From a checkpoint of a small transformer trained on Wikipedia: LayerNorm before each block, 121M tokens.
Each number is 200 + 30 x the weight over its row's rms, rounded and kept within 0 to 999. Layers, rows and columns count from 0. The size before them is the row's rms in percent of the matrix's.

# layer 11 attention key, 96x96, rms 0.149, rows 91-95, columns 0-95
092,233,199,183,229,227,193,181,194,197,198,178,138,214,224,224,241,212,147,183,199,147,240,194,157,202,203,238,211,159,206,169,165,201,180,204,256,242,138,203,225,197,224,190,207,216,224,185,200,200,274,245,172,225,177,198,210,195,197,191,129,218,219,220,219,163,204,176,197,210,202,228,217,199,208,151,186,140,230,287,196,194,176,181,169,208,216,231,199,196,291,186,197,196,199,237,157
091,183,212,204,168,170,192,126,149,155,188,153,154,205,171,194,250,213,160,162,223,189,159,222,193,194,217,208,193,224,228,233,230,187,197,184,190,175,197,247,170,250,193,191,206,230,234,202,222,212,214,202,180,216,184,196,245,169,158,190,227,250,220,206,107,237,191,208,222,181,171,194,210,160,142,228,167,195,174,161,195,197,230,193,187,232,234,224,223,177,192,151,222,153,208,227,130
093,252,219,186,148,214,157,169,242,195,225,215,196,236,200,157,192,143,203,228,200,249,168,197,168,218,214,169,231,198,173,191,207,236,149,217,187,226,227,236,158,169,230,237,180,177,206,217,224,165,184,222,215,187,212,197,151,234,158,223,178,229,167,152,187,194,227,287,167,206,177,190,254,192,142,136,208,196,203,194,209,200,196,195,182,141,186,241,175,182,183,251,210,172,225,207,171
094,173,229,137,202,241,171,243,172,237,208,250,206,222,200,205,250,182,201,198,206,211,236,228,212,146,199,182,208,173,219,182,197,251,248,216,165,189,217,222,196,213,205,194,239,166,217,211,195,210,145,218,241,210,196,180,229,161,190,138,216,172,170,183,230,199,221,175,205,212,210,266,236,167,217,190,166,148,134,196,90,198,204,206,200,209,169,196,166,194,181,219,219,179,143,194,203
104,155,242,248,180,214,216,199,173,180,195,213,240,201,147,212,181,217,170,166,200,231,213,167,177,183,242,218,243,177,192,180,155,164,216,178,212,256,219,177,200,233,185,176,205,204,171,166,197,215,171,238,178,132,177,220,150,218,168,157,254,173,251,240,238,179,145,266,201,191,139,212,208,166,180,193,176,222,178,209,187,200,183,176,165,258,180,207,173,211,169,172,224,235,168,226,204
# layer 11 attention query, 96x96, rms 0.145, rows 92-95, columns 0-95
093,233,186,258,192,193,151,211,188,182,191,207,182,204,226,201,269,228,178,211,191,143,211,202,225,194,208,212,162,210,192,171,191,206,237,168,189,229,169,233,176,237,233,244,190,200,207,207,204,200,233,233,184,262,191,188,206,299,192,202,204,254,186,197,170,233,175,166,181,155,115,182,154,216,158,221,226,185,188,152,218,204,209,237,215,185,225,251,238,177,180,194,210,185,227,235,150
090,225,171,171,171,252,223,168,166,171,213,220,203,206,236,180,151,140,196,239,236,178,190,181,220,199,249,190,265,246,203,183,230,154,185,214,200,200,181,169,238,206,214,190,207,167,211,196,164,178,207,176,169,205,168,244,210,143,190,220,171,269,182,194,204,272,208,255,209,172,176,185,178,176,176,114,204,189,203,181,181,207,244,239,200,141,206,176,230,207,222,195,192,206,238,198,232
097,215,213,121,215,201,197,208,165,204,195,196,198,178,181,244,241,246,189,211,216,166,197,211,212,203,167,243,213,155,210,192,183,214,204,148,233,217,226,178,146,190,241,142,252,166,227,198,173,173,175,241,215,196,175,182,268,229,208,175,172,140,165,197,206,184,138,281,224,237,195,191,184,199,184,223,182,188,190,244,159,184,199,177,200,192,185,233,190,169,215,257,209,164,232,200,249
103,152,212,216,198,169,177,207,192,146,234,160,221,142,208,207,166,205,192,200,218,178,206,196,219,218,189,207,198,250,212,173,139,180,239,148,201,249,193,190,204,237,167,238,172,206,225,154,210,204,204,204,167,241,184,219,166,274,224,226,225,174,211,198,203,212,182,298,205,168,193,220,218,179,202,213,172,164,246,177,165,265,212,173,192,178,206,170,186,211,268,212,206,212,244,154,228
# layer 11 attention value, 96x96, rms 0.145, rows 64-95, columns 0-95
090,181,153,221,223,211,260,169,156,215,220,256,201,154,140,189,200,233,216,179,174,221,215,197,219,200,187,208,255,220,201,258,218,181,159,227,209,184,207,180,241,188,185,181,261,198,224,222,159,238,205,175,182,239,189,186,198,182,194,200,224,181,221,133,155,199,135,232,214,245,140,191,234,262,216,216,196,164,170,260,188,187,188,182,182,173,164,186,163,217,163,182,189,216,223,220,215
111,217,151,160,177,198,224,190,190,166,223,201,223,235,184,118,238,196,202,198,182,187,176,228,181,234,177,208,194,166,253,187,245,207,202,201,222,168,222,159,257,148,174,204,226,163,261,177,213,174,213,204,215,146,174,236,190,184,231,279,219,199,188,170,227,194,153,194,161,199,203,170,221,236,162,174,150,184,189,195,246,209,195,173,188,217,134,166,135,191,212,169,223,200,199,199,206
113,222,219,172,203,206,187,197,214,198,139,235,192,248,252,126,160,173,244,183,132,266,197,183,139,198,195,208,211,207,201,245,176,202,203,219,246,211,222,204,226,181,213,207,216,138,185,197,222,187,204,257,204,232,227,157,168,237,164,184,180,201,158,185,204,152,211,188,167,192,194,188,175,220,189,257,191,188,272,227,212,177,179,188,218,233,207,201,244,189,192,136,195,175,177,209,166
094,189,225,247,208,227,158,197,224,185,186,244,197,195,195,192,143,185,165,217,235,189,203,173,196,200,170,205,179,181,156,222,181,247,224,199,189,209,232,185,232,172,209,159,204,215,261,189,188,211,261,229,154,224,244,181,199,247,223,173,160,208,168,221,181,209,237,219,197,236,274,263,241,191,174,172,171,165,160,243,208,191,249,173,187,120,177,201,188,244,237,196,190,240,185,180,196
112,192,213,212,222,161,199,221,176,213,210,242,264,192,177,216,192,144,159,167,281,230,191,221,213,182,219,212,210,179,140,215,246,216,199,201,149,226,164,160,192,196,290,205,259,214,192,196,189,260,182,224,201,171,183,198,168,178,191,210,217,161,258,216,202,217,197,198,244,184,200,200,188,173,191,203,246,183,159,197,207,221,182,158,206,185,265,180,175,145,249,206,218,213,206,160,205
105,159,238,172,168,151,222,200,218,242,183,134,164,154,231,221,162,200,187,199,197,241,213,218,216,180,226,225,213,229,241,214,173,234,191,202,174,202,196,196,187,165,221,184,186,197,237,203,231,228,212,197,195,182,247,219,203,276,159,193,202,237,193,216,211,203,246,206,132,245,243,245,177,212,185,168,214,170,177,223,164,187,167,172,175,240,224,210,126,163,205,209,176,249,184,178,265
101,177,199,193,186,164,258,200,221,217,145,178,237,187,128,222,199,251,222,197,213,179,224,196,162,237,198,205,261,207,178,211,209,170,196,219,162,178,143,211,215,238,231,214,167,201,223,128,214,172,158,154,162,196,262,236,160,212,226,251,209,163,234,230,184,200,209,210,208,223,202,171,262,165,222,174,205,192,175,271,202,189,214,211,185,167,199,197,193,198,209,248,218,176,211,233,159
091,176,175,167,198,230,208,177,140,186,168,220,223,159,246,202,172,229,195,217,234,190,175,233,255,145,186,182,257,139,226,203,210,180,172,190,202,204,201,194,169,186,247,178,199,216,208,226,228,243,209,151,199,245,226,203,118,210,214,223,239,236,187,224,180,186,178,206,210,193,167,215,197,208,227,231,160,241,181,193,195,136,205,237,215,208,204,196,173,188,283,148,201,222,252,194,233
116,190,211,216,189,235,199,227,205,147,176,180,228,197,120,156,203,226,214,179,230,198,227,192,231,203,252,257,190,144,181,219,239,250,190,200,189,220,175,173,142,190,206,184,160,286,210,159,197,138,238,228,239,206,190,190,172,174,202,208,222,229,183,164,210,218,230,244,219,193,247,197,231,198,204,140,206,154,197,213,170,201,176,181,158,219,202,182,206,224,251,221,198,163,231,227,209
085,180,215,258,139,192,224,210,188,180,198,274,211,188,196,175,202,217,268,252,191,262,227,209,219,259,200,116,267,167,210,202,220,253,190,241,180,169,185,209,176,215,236,195,186,151,205,190,228,187,226,184,203,179,182,165,242,176,240,175,218,193,179,216,177,178,213,190,188,193,220,198,197,200,216,190,158,220,199,187,221,225,250,191,128,208,239,173,199,182,187,194,180,247,233,196,165
114,180,242,245,193,235,228,164,208,241,108,189,215,177,200,204,156,187,187,211,184,272,203,174,228,206,238,183,215,197,231,226,184,190,215,205,190,170,223,193,220,184,174,223,235,247,172,197,245,206,163,217,198,224,210,213,230,161,168,210,179,201,198,193,180,145,254,206,176,193,231,292,218,194,186,205,248,249,155,225,185,187,148,236,185,188,164,206,167,207,223,216,219,139,184,164,195
110,215,193,263,214,188,221,166,189,242,213,183,173,156,201,230,206,198,179,151,194,177,229,196,244,245,229,170,180,214,175,186,192,242,203,135,221,205,202,202,198,217,185,138,217,184,170,160,151,271,161,226,236,226,240,250,263,209,137,189,191,184,203,197,252,198,221,150,239,202,224,172,208,214,238,202,236,194,174,234,247,226,174,178,251,178,224,237,236,190,180,209,203,194,202,205,201
117,162,243,210,242,247,206,214,172,230,165,205,162,216,228,199,187,231,268,180,198,219,187,186,208,182,211,204,221,190,176,177,184,221,233,216,133,213,176,220,223,239,158,238,215,190,188,169,157,193,241,214,197,169,161,126,188,220,178,221,207,254,153,247,172,189,193,229,223,147,164,238,193,233,193,224,238,239,196,226,290,156,209,203,205,199,173,191,212,189,155,188,226,216,205,169,175
111,212,221,184,239,230,221,209,191,212,243,193,145,188,185,189,220,251,223,218,235,207,162,202,239,221,197,166,249,206,187,184,203,175,194,181,211,225,182,222,194,151,160,226,164,210,153,169,165,217,145,192,209,163,214,162,194,165,166,198,201,230,206,176,144,200,205,175,247,151,210,268,189,154,173,136,272,137,196,203,156,222,192,205,241,159,206,227,242,196,223,193,203,174,224,198,232
111,180,192,216,173,217,167,192,193,185,188,276,201,203,245,188,204,207,213,161,154,135,240,205,204,261,201,198,274,222,196,186,216,193,221,218,192,173,218,200,137,189,219,171,193,150,190,164,200,193,218,193,194,195,181,197,171,184,202,172,211,195,250,246,197,235,208,191,173,189,211,235,178,195,270,193,160,117,196,237,169,211,175,213,227,151,252,238,211,152,211,233,190,171,180,141,197
096,231,192,171,151,192,222,165,182,194,130,140,226,196,261,210,220,222,176,186,156,220,206,217,177,209,209,208,159,224,228,191,191,207,225,176,216,224,233,189,224,256,137,249,218,182,159,236,193,219,209,217,207,180,183,207,241,187,233,200,212,168,123,206,210,235,165,189,160,184,235,198,191,213,211,192,240,195,200,233,159,232,173,218,209,147,205,203,132,190,248,227,225,226,168,130,199
111,189,173,262,246,211,249,194,205,176,164,229,183,147,156,238,183,207,172,191,208,142,156,181,197,200,221,211,229,193,175,245,198,209,203,224,226,235,245,234,193,192,261,213,213,163,203,255,188,216,173,211,263,161,232,164,148,170,182,251,188,155,223,191,220,180,218,166,140,181,223,172,135,212,212,197,215,209,189,238,161,190,190,183,219,178,145,209,192,218,181,228,237,207,169,190,208
104,237,186,192,228,177,204,226,217,199,219,185,176,241,203,247,235,151,220,207,240,229,211,214,255,249,230,230,239,190,164,170,218,211,215,180,221,141,224,183,231,214,181,159,199,238,211,227,190,211,225,134,222,235,161,177,214,212,207,181,160,187,204,225,188,234,229,203,165,212,195,217,161,120,163,210,197,160,248,192,189,231,135,171,155,224,175,178,227,244,216,244,201,195,151,189,239
091,244,211,208,125,178,214,213,234,155,235,223,182,211,203,163,172,198,224,218,159,233,182,226,199,152,228,181,176,211,202,164,221,184,150,170,221,166,145,173,232,205,209,155,209,181,199,220,216,225,205,197,188,210,222,155,229,235,176,227,194,160,179,242,177,229,209,167,214,227,262,182,180,189,162,203,164,250,142,189,235,196,186,258,162,147,237,204,190,229,269,152,214,189,206,182,196
107,164,206,182,250,194,208,238,195,178,222,270,204,263,231,177,195,195,215,167,178,220,179,260,170,220,165,166,220,237,205,216,187,196,223,159,209,181,185,211,160,174,204,231,199,165,203,226,164,219,210,199,159,172,188,229,175,184,190,196,151,207,199,170,209,257,246,209,105,164,208,182,243,229,194,170,181,193,183,179,203,178,233,165,230,259,155,239,198,167,233,259,216,201,193,231,171
104,204,232,190,202,204,177,265,147,219,252,205,174,223,216,166,182,204,213,204,159,147,204,222,253,213,214,164,180,187,163,248,186,193,191,244,146,204,201,190,193,216,211,227,249,236,199,206,181,226,237,158,164,164,193,266,189,251,225,138,257,200,187,157,185,206,186,187,163,215,152,209,193,228,184,222,237,180,229,181,247,184,197,213,189,177,222,235,153,263,205,182,198,241,185,228,219
099,221,228,204,202,202,226,241,154,145,183,168,180,157,239,189,158,213,197,189,197,242,181,177,237,165,141,249,158,178,240,177,213,231,163,235,222,152,199,225,187,207,193,209,239,193,194,127,202,193,225,202,192,207,184,188,193,218,184,210,172,230,162,162,249,227,165,181,213,251,202,195,260,254,257,210,139,240,226,175,185,193,179,203,207,248,213,207,224,202,246,205,181,171,242,174,177
109,203,216,198,195,198,170,165,218,252,188,188,217,247,190,197,228,144,162,231,195,146,217,245,239,165,188,230,201,196,173,131,268,181,201,194,178,202,225,195,187,196,231,197,186,193,187,216,194,187,262,175,184,235,214,145,215,196,206,160,225,226,254,195,134,156,191,196,188,155,189,171,240,198,162,213,179,257,206,169,217,178,186,190,212,179,213,170,228,255,214,234,272,174,227,168,229
102,221,179,249,247,203,248,213,212,160,210,209,214,161,176,185,147,221,194,214,221,177,179,231,207,213,163,195,191,230,208,173,224,160,181,175,151,137,191,138,205,189,187,198,195,169,224,236,194,215,168,214,229,186,216,157,182,226,262,192,228,234,192,160,212,169,237,178,181,236,168,176,184,147,197,157,211,217,183,203,190,211,256,193,226,210,196,213,190,217,174,170,278,251,290,202,191
105,196,213,174,193,251,149,240,157,237,173,196,228,217,167,205,168,205,213,196,248,230,211,193,211,221,114,223,138,125,169,164,196,154,204,206,137,217,206,244,187,196,243,225,211,204,183,213,184,188,175,175,198,229,190,218,159,170,213,187,210,206,203,180,208,217,180,186,179,187,228,257,231,210,219,198,194,219,252,210,191,240,148,199,183,254,245,229,227,190,203,141,189,147,235,204,221
097,242,220,206,231,178,250,199,194,226,187,241,202,231,205,178,181,155,178,175,195,223,152,135,213,203,239,200,165,181,253,191,227,143,210,223,195,192,163,176,227,152,244,236,226,173,178,153,196,167,181,182,248,265,257,212,182,206,233,227,211,218,215,232,160,174,193,200,219,260,221,177,182,193,145,173,161,192,175,140,187,193,244,207,158,170,227,160,179,186,191,231,193,196,206,222,216
106,207,198,189,222,164,181,252,196,235,204,190,194,162,192,261,178,166,208,204,108,210,247,193,218,153,183,173,217,172,169,158,215,207,211,169,287,193,224,167,182,202,226,222,172,183,238,222,232,217,231,215,222,180,215,244,213,249,185,197,175,150,199,253,220,166,145,234,224,207,171,189,223,215,203,200,225,214,210,186,225,177,172,268,217,225,208,209,240,211,250,179,177,158,217,194,162
098,160,168,201,167,190,198,229,239,197,218,186,218,200,230,181,268,242,236,183,198,115,131,213,204,214,228,178,197,201,183,232,206,218,205,232,248,215,169,183,227,183,225,221,161,170,225,212,209,167,203,162,237,218,164,175,187,225,214,181,226,116,198,201,283,201,189,225,209,195,209,196,210,222,217,190,152,231,187,171,182,109,161,164,198,214,187,207,197,158,214,234,176,199,180,189,218
098,177,206,201,208,257,187,206,215,178,213,235,174,235,171,166,205,185,236,173,180,213,236,213,198,148,182,207,202,197,260,209,107,154,196,206,145,173,211,169,182,223,205,198,191,205,187,151,228,178,202,197,224,223,159,146,170,195,178,198,181,234,184,224,257,185,144,194,247,243,240,207,230,174,178,166,176,213,220,182,148,188,174,198,257,231,243,253,226,211,226,252,195,185,205,181,165
100,223,215,240,215,189,196,181,189,189,123,178,217,222,227,228,196,132,232,263,241,194,152,203,232,205,174,201,167,200,228,198,174,191,143,208,151,207,193,198,181,261,207,187,180,158,241,200,235,172,152,237,202,201,194,179,243,182,157,244,191,149,204,221,229,190,213,197,258,161,229,204,171,228,193,177,211,203,232,214,199,181,204,229,211,192,140,236,141,261,202,193,204,187,225,184,247
097,226,218,225,211,247,206,240,197,182,210,219,177,223,169,206,165,191,206,186,226,201,150,200,214,193,237,231,233,231,174,206,206,227,219,209,238,255,168,163,241,230,169,171,192,224,211,144,183,185,171,193,229,147,263,165,189,154,205,127,156,201,222,170,217,217,193,169,178,238,166,226,224,195,185,152,229,177,259,138,194,219,197,177,213,191,248,242,168,147,200,164,196,154,191,172,205
114,225,192,214,156,150,182,224,145,140,174,192,235,195,171,214,223,189,221,242,149,195,227,218,227,200,184,226,190,211,177,175,194,167,194,184,166,163,223,170,234,198,230,224,196,207,227,175,212,188,212,204,196,203,189,242,201,198,201,215,152,199,204,232,194,190,182,220,160,208,235,118,254,179,172,210,230,193,245,139,174,203,185,287,148,142,201,156,172,173,186,201,176,188,239,148,231
# layer 11 attention output (transposed), 96x96, rms 0.119, rows 64-95, columns 0-95
083,201,194,199,176,205,189,151,171,225,235,146,186,224,254,225,231,176,259,202,223,233,169,210,207,177,192,209,181,176,173,185,250,227,241,161,224,224,236,284,175,213,153,175,199,213,190,168,162,147,219,214,213,246,185,227,158,197,199,198,230,147,186,203,265,197,235,213,177,183,235,270,209,247,223,193,229,141,223,173,240,218,176,196,212,189,210,203,162,197,195,220,184,199,192,221,157
111,230,225,235,175,211,188,142,195,193,205,142,182,214,262,212,210,187,194,186,153,188,219,217,184,268,201,178,196,155,175,244,183,213,167,172,215,238,181,199,167,195,165,227,197,197,217,170,170,193,208,185,231,185,211,152,188,205,226,135,157,213,246,184,207,192,219,177,203,171,225,210,229,195,175,280,204,230,206,234,232,146,279,218,186,224,245,198,207,192,199,214,224,223,250,195,130
110,190,183,171,236,180,196,186,220,244,219,223,211,204,159,191,185,174,191,154,226,151,225,248,191,265,201,141,170,186,174,185,201,204,215,223,230,221,201,189,264,211,188,220,203,199,193,168,226,223,166,187,203,221,256,221,200,170,221,235,269,205,217,211,244,221,138,182,220,113,200,234,206,210,231,190,215,211,167,182,157,194,191,148,173,207,229,165,164,246,243,249,192,224,244,197,179
099,178,226,178,235,217,198,180,153,234,265,195,168,201,217,211,228,185,235,149,216,194,206,269,198,215,202,235,204,195,242,250,240,140,182,236,221,198,225,136,156,275,265,223,154,193,182,200,194,193,191,226,179,208,216,202,191,195,251,177,205,203,211,214,204,189,186,209,245,191,173,161,203,173,242,156,183,181,262,173,222,218,168,194,203,250,131,186,212,181,168,213,214,212,195,207,182
115,180,167,184,188,240,140,241,212,192,197,176,152,192,171,176,162,214,211,201,174,175,223,175,288,154,217,229,215,215,202,209,206,196,189,192,162,207,229,254,181,223,182,239,165,214,177,186,193,214,259,216,152,206,196,211,223,183,213,227,204,213,195,178,199,224,166,170,208,239,178,241,203,132,221,204,189,212,224,178,277,193,207,230,242,165,147,150,226,197,225,155,177,200,131,220,231
110,188,201,193,204,222,191,185,213,136,235,235,216,193,200,124,169,235,235,197,256,188,187,219,179,179,206,246,220,144,201,169,188,217,147,206,227,208,181,220,174,247,245,193,164,253,180,161,201,162,213,192,210,188,203,154,200,203,175,188,221,144,258,203,216,235,207,215,227,219,149,193,154,163,208,215,187,199,271,171,208,178,185,172,209,179,139,182,169,242,167,160,244,169,210,197,179
094,190,258,216,178,225,186,225,177,210,170,196,196,211,271,138,187,212,233,217,221,195,141,178,205,157,159,189,178,242,252,189,181,207,191,185,210,201,200,225,152,229,224,173,244,200,219,199,236,229,202,273,193,177,199,230,239,205,229,173,154,201,168,212,246,126,209,214,209,194,174,205,162,189,157,219,240,205,221,181,174,200,131,207,244,197,220,194,219,188,205,165,190,255,138,221,203
096,193,205,241,182,228,176,250,195,172,197,180,192,182,135,204,197,157,254,196,194,201,191,191,170,221,208,202,132,171,173,196,201,219,171,161,151,193,194,236,217,205,136,251,217,198,136,184,229,222,178,221,213,208,185,173,209,205,215,141,166,187,123,232,177,241,234,257,220,192,159,221,218,173,209,198,262,175,193,201,192,230,147,177,186,203,224,192,234,235,168,182,221,163,208,168,240
115,183,198,203,201,192,186,164,220,270,191,178,195,231,232,200,221,240,157,169,189,202,186,157,277,232,194,185,214,198,180,204,180,197,154,205,199,189,175,187,154,259,198,255,231,162,245,217,244,163,190,245,165,186,195,210,210,263,192,141,182,165,202,194,206,180,189,164,185,189,166,201,177,182,153,188,199,154,163,166,225,203,242,221,157,245,189,197,169,196,188,173,177,173,115,182,198
094,231,245,189,212,246,160,192,168,276,173,146,221,224,192,229,189,217,200,162,201,197,143,190,124,148,191,187,202,187,214,210,201,181,202,150,228,181,201,242,218,212,215,236,173,211,174,177,209,217,184,178,198,186,147,239,202,197,221,174,219,199,216,194,179,178,141,236,226,170,202,188,264,197,161,216,223,190,166,164,159,213,186,205,214,192,179,152,198,222,189,222,288,256,214,187,240
105,184,207,134,228,226,193,200,196,217,238,228,147,208,241,206,186,181,191,185,203,216,201,235,221,207,161,207,213,186,175,178,205,227,168,150,197,187,226,253,126,185,238,171,181,182,186,236,226,219,193,158,196,217,156,230,249,182,270,202,207,147,163,208,168,231,170,232,247,190,207,178,211,166,196,181,152,157,150,215,137,175,176,186,205,172,235,141,185,229,176,179,193,181,201,156,175
107,198,126,198,213,153,183,164,242,240,207,213,172,220,237,170,223,184,233,245,198,249,195,158,203,196,182,218,190,174,250,231,207,175,200,196,186,173,200,222,229,216,215,170,152,228,221,227,156,190,230,172,138,174,210,249,185,204,198,217,215,236,212,247,139,267,229,217,195,214,211,219,214,201,183,225,175,216,206,238,219,147,105,220,224,196,160,186,153,189,219,194,168,213,227,208,207
113,206,187,178,203,190,229,177,227,226,196,204,216,154,177,191,180,158,173,223,172,182,204,196,228,253,203,179,225,195,198,177,274,164,220,205,229,165,248,152,164,172,151,181,194,208,195,196,226,216,194,173,213,251,180,219,173,135,178,200,148,159,214,201,184,167,204,140,185,272,222,212,253,168,254,206,228,185,212,201,158,228,167,181,209,191,235,126,167,220,175,203,214,176,213,209,254
109,198,151,222,221,193,211,213,218,224,176,201,221,193,213,210,140,198,174,221,193,217,248,167,233,197,193,270,221,187,150,140,184,205,238,252,192,178,267,183,211,225,194,177,204,161,208,233,182,186,222,220,206,214,182,225,206,242,194,200,181,159,203,182,214,177,211,200,227,235,197,188,207,237,309,220,218,259,171,237,182,198,196,225,163,162,182,182,189,168,174,205,231,203,121,248,213
107,204,178,298,226,177,212,266,258,272,184,178,188,187,197,198,144,211,242,201,227,225,211,169,205,175,235,205,187,227,237,190,200,172,212,136,251,197,184,202,237,233,223,207,188,212,217,207,201,182,143,217,219,191,246,225,215,207,183,249,212,150,189,179,207,183,245,252,232,166,206,221,238,213,194,213,183,234,193,201,245,197,206,175,213,197,129,180,209,245,190,214,218,228,213,178,229
093,246,195,230,210,208,186,234,210,185,180,253,160,231,231,195,188,174,197,243,168,177,170,221,213,249,181,183,229,194,196,182,214,218,203,132,185,177,245,235,159,167,275,157,219,252,225,194,229,142,159,167,251,205,204,191,218,227,230,228,227,226,255,232,201,213,247,227,237,207,222,180,215,247,202,163,156,215,199,185,224,175,199,145,224,239,195,190,196,214,145,196,211,209,236,213,170
113,251,211,182,164,192,255,229,241,219,251,222,219,179,232,164,175,193,223,188,218,208,219,218,218,198,241,244,177,168,194,175,184,205,149,209,124,156,186,222,190,232,191,175,211,164,266,209,196,261,261,231,164,231,205,225,225,174,133,215,187,227,194,178,165,252,179,184,195,154,180,225,246,214,237,189,182,211,205,151,254,164,181,205,210,195,190,212,198,174,199,211,182,166,175,228,189
108,224,187,203,147,152,250,124,206,193,215,176,207,198,201,220,195,274,182,158,204,187,211,191,174,180,158,230,239,194,177,218,200,194,231,209,225,208,236,159,140,200,241,191,234,177,199,183,160,161,176,223,220,203,242,196,252,190,172,228,187,211,237,199,209,212,176,254,243,232,181,179,192,215,186,171,199,175,233,206,247,187,207,272,253,143,178,206,189,229,179,222,190,143,231,162,198
099,205,201,226,236,128,179,138,136,197,188,193,209,193,159,171,218,200,140,184,220,224,194,198,145,212,203,202,227,192,154,271,189,187,213,172,243,201,234,203,174,219,223,244,182,234,184,212,202,195,229,222,203,173,185,196,208,206,255,223,220,221,189,223,197,246,146,257,214,252,150,203,176,228,209,259,197,224,210,218,198,186,140,180,212,239,207,201,247,229,190,168,235,241,220,235,219
107,243,160,216,207,238,236,189,218,202,137,203,195,185,194,171,229,181,215,222,202,198,255,198,155,186,218,176,227,181,192,214,218,194,177,187,184,224,205,197,167,219,205,147,214,194,238,144,177,182,243,182,262,165,278,180,156,255,204,224,251,233,188,168,199,173,215,113,205,132,178,188,196,181,236,217,216,232,176,189,209,178,200,200,248,176,228,172,198,199,171,142,174,202,221,169,199
116,192,180,179,180,246,192,160,188,170,185,169,197,129,205,209,220,225,208,176,247,201,169,186,199,228,189,222,188,197,187,189,201,215,208,186,227,177,212,230,244,205,164,191,121,236,233,198,147,188,186,271,171,272,194,201,138,192,186,222,193,139,213,167,195,195,239,180,194,197,243,173,225,187,229,170,236,172,126,219,233,231,234,195,203,269,236,223,217,180,198,185,231,182,234,195,214
098,172,216,228,199,152,168,143,230,201,170,185,184,217,176,202,262,193,191,180,190,150,208,216,191,253,262,150,243,178,182,200,192,184,178,203,215,206,166,250,236,202,219,222,223,209,191,217,261,191,241,189,196,166,228,201,167,250,203,141,196,196,167,228,188,191,191,249,165,215,222,177,227,167,143,239,171,162,191,217,205,243,157,149,168,188,212,136,179,192,199,231,204,186,240,162,180
112,168,145,144,166,132,240,211,186,159,208,187,163,193,197,234,142,210,205,191,203,189,143,145,117,192,223,207,213,177,202,244,229,192,207,194,209,218,174,127,204,258,193,199,222,207,164,168,177,199,175,199,222,201,180,192,225,149,210,217,168,188,148,198,230,247,213,187,215,211,153,222,184,174,219,156,210,152,159,213,233,195,221,219,178,234,240,191,235,206,176,212,188,174,174,221,227
102,181,234,175,175,235,172,200,153,225,203,142,237,167,190,177,216,174,142,192,179,208,174,192,194,207,294,209,194,138,220,203,216,241,178,224,175,230,190,192,201,221,167,235,217,146,220,173,160,199,226,183,180,178,162,184,218,122,177,205,179,158,202,217,218,194,229,257,234,187,204,190,219,186,203,229,215,244,161,211,199,203,141,203,181,150,166,207,237,172,203,164,185,214,134,205,189
093,176,203,184,201,171,187,247,202,160,160,193,202,160,181,245,175,200,192,222,198,213,222,158,277,211,233,215,206,232,185,196,210,250,209,198,204,201,228,214,254,237,177,203,246,174,162,182,247,222,186,228,163,228,235,193,172,242,189,155,258,200,202,190,236,197,213,251,181,166,212,123,184,162,203,198,197,184,138,195,141,228,247,253,193,187,229,198,199,201,252,214,217,234,201,165,169
098,188,173,188,189,190,148,186,212,122,212,147,196,165,222,243,203,220,194,190,192,133,200,238,191,164,208,204,211,186,143,185,134,230,162,224,202,224,150,171,175,227,196,189,197,155,202,213,214,229,198,238,224,164,195,213,236,178,175,198,177,183,160,216,207,209,136,216,210,195,204,237,215,152,168,190,243,192,160,211,208,122,225,168,189,226,147,203,243,199,200,195,212,279,183,209,201
098,183,206,211,239,149,252,200,235,194,196,206,171,187,181,235,220,238,216,170,231,229,165,164,132,215,226,195,192,234,205,198,211,225,207,221,171,230,220,251,207,162,220,189,196,253,194,179,234,202,186,219,176,159,169,179,233,194,268,192,250,214,190,191,194,211,252,220,167,184,223,184,185,194,204,170,210,242,218,231,186,192,136,200,182,221,186,157,145,284,199,212,162,136,175,175,242
099,267,206,191,187,194,230,197,222,216,170,204,188,169,209,174,191,185,170,217,183,163,307,178,142,237,217,235,195,170,214,187,214,194,189,127,174,157,160,251,197,179,210,204,222,232,212,170,204,203,203,179,149,177,217,183,225,242,168,182,156,213,171,192,226,193,176,162,152,190,198,185,163,209,162,222,253,143,264,223,225,203,221,194,201,214,210,246,198,221,194,227,216,226,191,235,236
100,187,206,212,254,118,194,187,234,223,173,197,207,246,153,208,275,228,159,230,249,166,220,236,186,209,209,175,219,179,174,183,215,175,217,159,214,218,154,183,171,158,185,227,235,165,173,203,181,280,159,213,157,136,258,196,202,212,177,216,197,200,230,177,201,197,240,228,189,193,201,223,197,197,233,212,165,127,197,185,174,220,204,155,180,186,191,202,191,191,181,170,205,227,193,238,234
103,203,216,192,197,206,212,204,210,188,232,191,252,203,261,196,146,184,106,209,209,167,235,209,197,201,261,224,192,233,220,182,211,226,216,191,216,173,239,196,189,141,203,209,198,166,164,201,218,248,196,160,186,210,236,176,167,257,241,138,195,222,202,179,171,226,92,253,177,220,191,212,169,207,193,176,216,185,184,154,237,217,164,202,171,222,216,157,222,189,191,167,203,223,203,192,196
102,165,127,216,198,176,201,139,233,206,200,178,189,189,197,175,231,234,223,221,233,171,236,146,276,230,219,190,190,144,201,191,198,201,214,217,202,170,177,181,229,211,199,248,193,190,235,193,208,171,268,232,167,242,216,242,252,181,219,221,240,232,176,148,186,146,209,197,201,164,236,187,180,198,259,260,167,216,178,209,227,186,234,195,223,207,158,206,198,214,163,229,245,209,197,223,207
108,225,246,189,200,165,183,219,236,181,204,141,207,233,214,228,224,238,176,184,260,170,128,134,180,187,199,270,201,241,214,225,212,199,206,195,184,211,198,194,154,166,209,188,199,241,205,178,236,207,182,172,207,185,214,145,221,169,250,168,214,216,196,166,236,250,211,210,204,199,201,206,139,156,135,188,168,211,169,213,225,216,202,126,224,200,204,211,233,203,210,231,253,211,235,168,192